Weights of a small GPT-style language model, trained from scratch on English Wikipedia.
Size: 15 layers, width 160, MLP 448 SwiGLU, 6.08M parameters.
Architecture: rotary positions, tied embeddings.
Training: a variant of Adam for these matrices, 152M tokens, 9278 steps.
Each number is 500 + 50 x the weight over the matrix's rms, rounded and kept within 0 to 999. Layers, rows and columns count from 0. Numbers have three digits each.

# gate: layer 8 MLP gate, 448x160, rms 0.0804, rows 47-57, columns 0-79
# up: layer 8 MLP up, 448x160, rms 0.0757, rows 47-57, columns 0-79
# down: layer 8 MLP down (transposed), 448x160, rms 0.0697, rows 47-57, columns 0-79
gate47:503514558556486522458512429534477408537531483485399524421505494506480618503564487462479520500440578511542560500495472500429500505522477590581433415551438406571444473453530473483504522588557440569468430506533558556444481445513579479583475556
up47:500543489494532557550530585553447508466389606496460579482511450523449499543457481500455558489439457450595488572474441585500586550513472467483624496503495583564496477551433570514530539547574520486596463434523527498471500511553454400415443509
down47:577507539448540538406529524516421456534402470485496541520518503510513394469497528522496554482558486469457538572508466527494495534602542417506509454511450489501579563500479487481557443418511537448497501582433559486556430587506436507499522454
gate48:493531583513511533443550659425525518441450521443452571486549561495487538520520532464514564481546506398496468486509475510387557592449510543466514376516523456529331459487444474451471489537663497508506408523495546513482460497572537485566504498
up48:521460414535520487507528462500480559462456370592490493590464496442461503473549409385499557424498455537506546493569462491536497461477491415597621605490442473418462561522545569499489625482577561538493439567492558446428489558597488470398502513
down48:558462466471535492518513549588374556490456543545522456367463549427592569513532408554444510477529612534444481496485512516528523522515522515471456410456510534434519522492507483447352490537444455505478482493466425453521538555435481463458453544
gate49:564468514436552414469520496560486497471542513469591540456510474527488462408505520433442463551445563511496480507509430500525536523467471448502501527469529455459526492514538456484410468561472503484501525520478622468492519590523579422548518505
up49:522526452528424496592436578525543536413491490512482514513494416530516426515592567463500500536496400525578498403461470581457480537567491555403494524528435411492519560451380566538503531510533520445534466505511487485476505470527501486482476621
down49:577504529513577516447475504432425462401531564602480595468489433501560486476528512449510570485473462588488458546492481526486510498447452474490463413552525516545600464558498530465550422446519512447565503489475376550511515486535385511456506566
gate50:529586469576561536410479440580447395520488434427545480523437551451488457489397505580449568490582573486505538532562451463558500433525551561514541392460619542625563566444496475426471432533521474502570452484520517522517597478495558502473483488
up50:597511473533524439428501468509515551506453453445450509466435478483442439516479466559448542593498429474498436454463473480599581512622598606488451424545564542541489566473545490526509493459482449500504466405593486449470527528467547493442451562
down50:478439483492509439620599464508538502525428542435481468454491436511423538541536540492446474512543517473621486416429518512484478483577483511534484452554436419425476532528493559482390577520486542430383428572485445438458542550497533478444500545
gate51:564543572554420568528404523464546551495455522468506477576498526554594517492415548434488412410497456516478487541482533457464572479410546497421425442442487489506503489446506498621568417515554517652514475497430470514507488468552437466622543545
up51:398544428518508542503483497467527497488589480509487541499441509506519565501495576410571515431510437466462490445462433480437442577430550548481409486489498511462566501530515437544347473546540558542468499492398495552529500502402621479584477568
down51:526496527515422538445451474513527532504501455499544511598557531510492517522471471478418494507359489575547486516474484559546492500613458561614511511463510467527508558452486520564697449514515552486518500523493547449506492422485483498464459480
gate52:512439496515452391484410535531493325517527577526561608458451437481504527467489503557470502573558501475453576516490495399537585550544500541492479495441534509569523500413515598430525499615591493665545528482474535433513530505421590571552512485
up52:478489567442529508446559485469473448374463487490462384455550494496460469606472577519612568568437523488529548509514416455485440515672503552550452500507518408531495561500584440525514478523470479472537548498504406434576480467576461517464395536
down52:522408484433531480559485397521520469492505462463480499529438530541461407552515492542427516431518447532593480488512420515488479532439586467471408483465480479524470525482455420487487579425504509513460567515521490451444404542521496479467442502
gate53:434499454462362624469539577573476447563510532408440434561481531452478465435570530533421522467512447544487449503535521453498572445472492439468452526471514436469479503422444564465455432538667413454508440584462638513535562514536517537533452437
up53:537458447520507474601610483479460481604488477484412535544523527401534515515608478490507478470438387550559565561489450529631499524408504426593649514557489543528467519537479580443590530496592530546467370455422514488384601541604364521563463432
down53:487556494428473549469514487427541469599455553514587552397482483517477458548603424519517553510598451623405413592413511572453577490508530389475554544489499490432495451474493481504459578525532521493584495463641451476586465508563467376587495553
gate54:575436434530417392488516474497491382551454475468518522500398643504505404506598552476597518482390480477519518515519522559582507521495533478462480479466426582578430533515565506461491503480458515540533542524574515502515519411557525538514496518
up54:494579494539548603391429596497551474460471434483571438484585517563570475471504614430524545476466460551497579468548440523620430478527479469504492490558524393407591478515515484498502529504472454532499489526532518521483453510555515555555491463
down54:492520539479493465462566485575374459443489612475462468528525541513504515466509488544435547470481516485491547554559533446529552516506540527496494419410559529563526537532541410469506510444458510512430459505472426418541537535478434541512533517
gate55:453489473464581502560515481478491513486474534502449494521500480541527480626532490551580493532515466529628535505485441525481461442542528516447415389527432456592414436518484477579598551415575510512465442535511456521519514434565567507512574531
up55:511422570480465543452436457584548525553507503536525559514553498509533408489522563492465508499564464574537633469540555365481548476526461411440553529500499411476420572479467514610524447451438476454605542547478518441413508516489459527462480620
down55:503533554546482453476575517382440454483516494487510516448460604430467578450501520514507501403495480514379455488454492613425487552377500512525545531510577567458519476458593597405316591574582553567407484466499477508553478464479473486513467530
gate56:545514474487499493495542554527418519556438379553506477521540538379504543470490475510432610457535570455561603597523538546472546446515521490498513516464507446578463499422559409520483524530569484430524482538384477501457564465518563530569416406
up56:478512553479528455530602494467606557487455442482485509479436460400544503420512525319448556416407520388403485565527465454462532536482519573501508493590486510559414518533462460464569472521485537555474459589380495446498489611577532474464555618
down56:459562565496485457490543540437478443501459518527439459566525401549554485488499515401539467440524430392507478472533395486477556449428452481569524517547499501384521512520521617480312584464525487564430560428441645407491490451448603576440534434
gate57:576571416478450493477497494536526451501593457488564521474497622476498524479524397508576560476519575446560444536465434500443482439488445500500447390435490534459493528468429413525460475482553527517561497454588458496425551513442588399470570418
up57:557467428434496426575569443535492584519550539499549389548457573505491425460436445523414573488476576457460563407422424564474474467479463415446455580523538571438526435497470531517505467482551557513561512481520410417546480529476589482403446526
down57:526439525520481470498488452519461489524539550494430513494440480523546540484514559569479521509502510575494487521555516541498560397480559469463491497529585608470494461511482487544385572488482543413433478466435538432514477442455484504393596478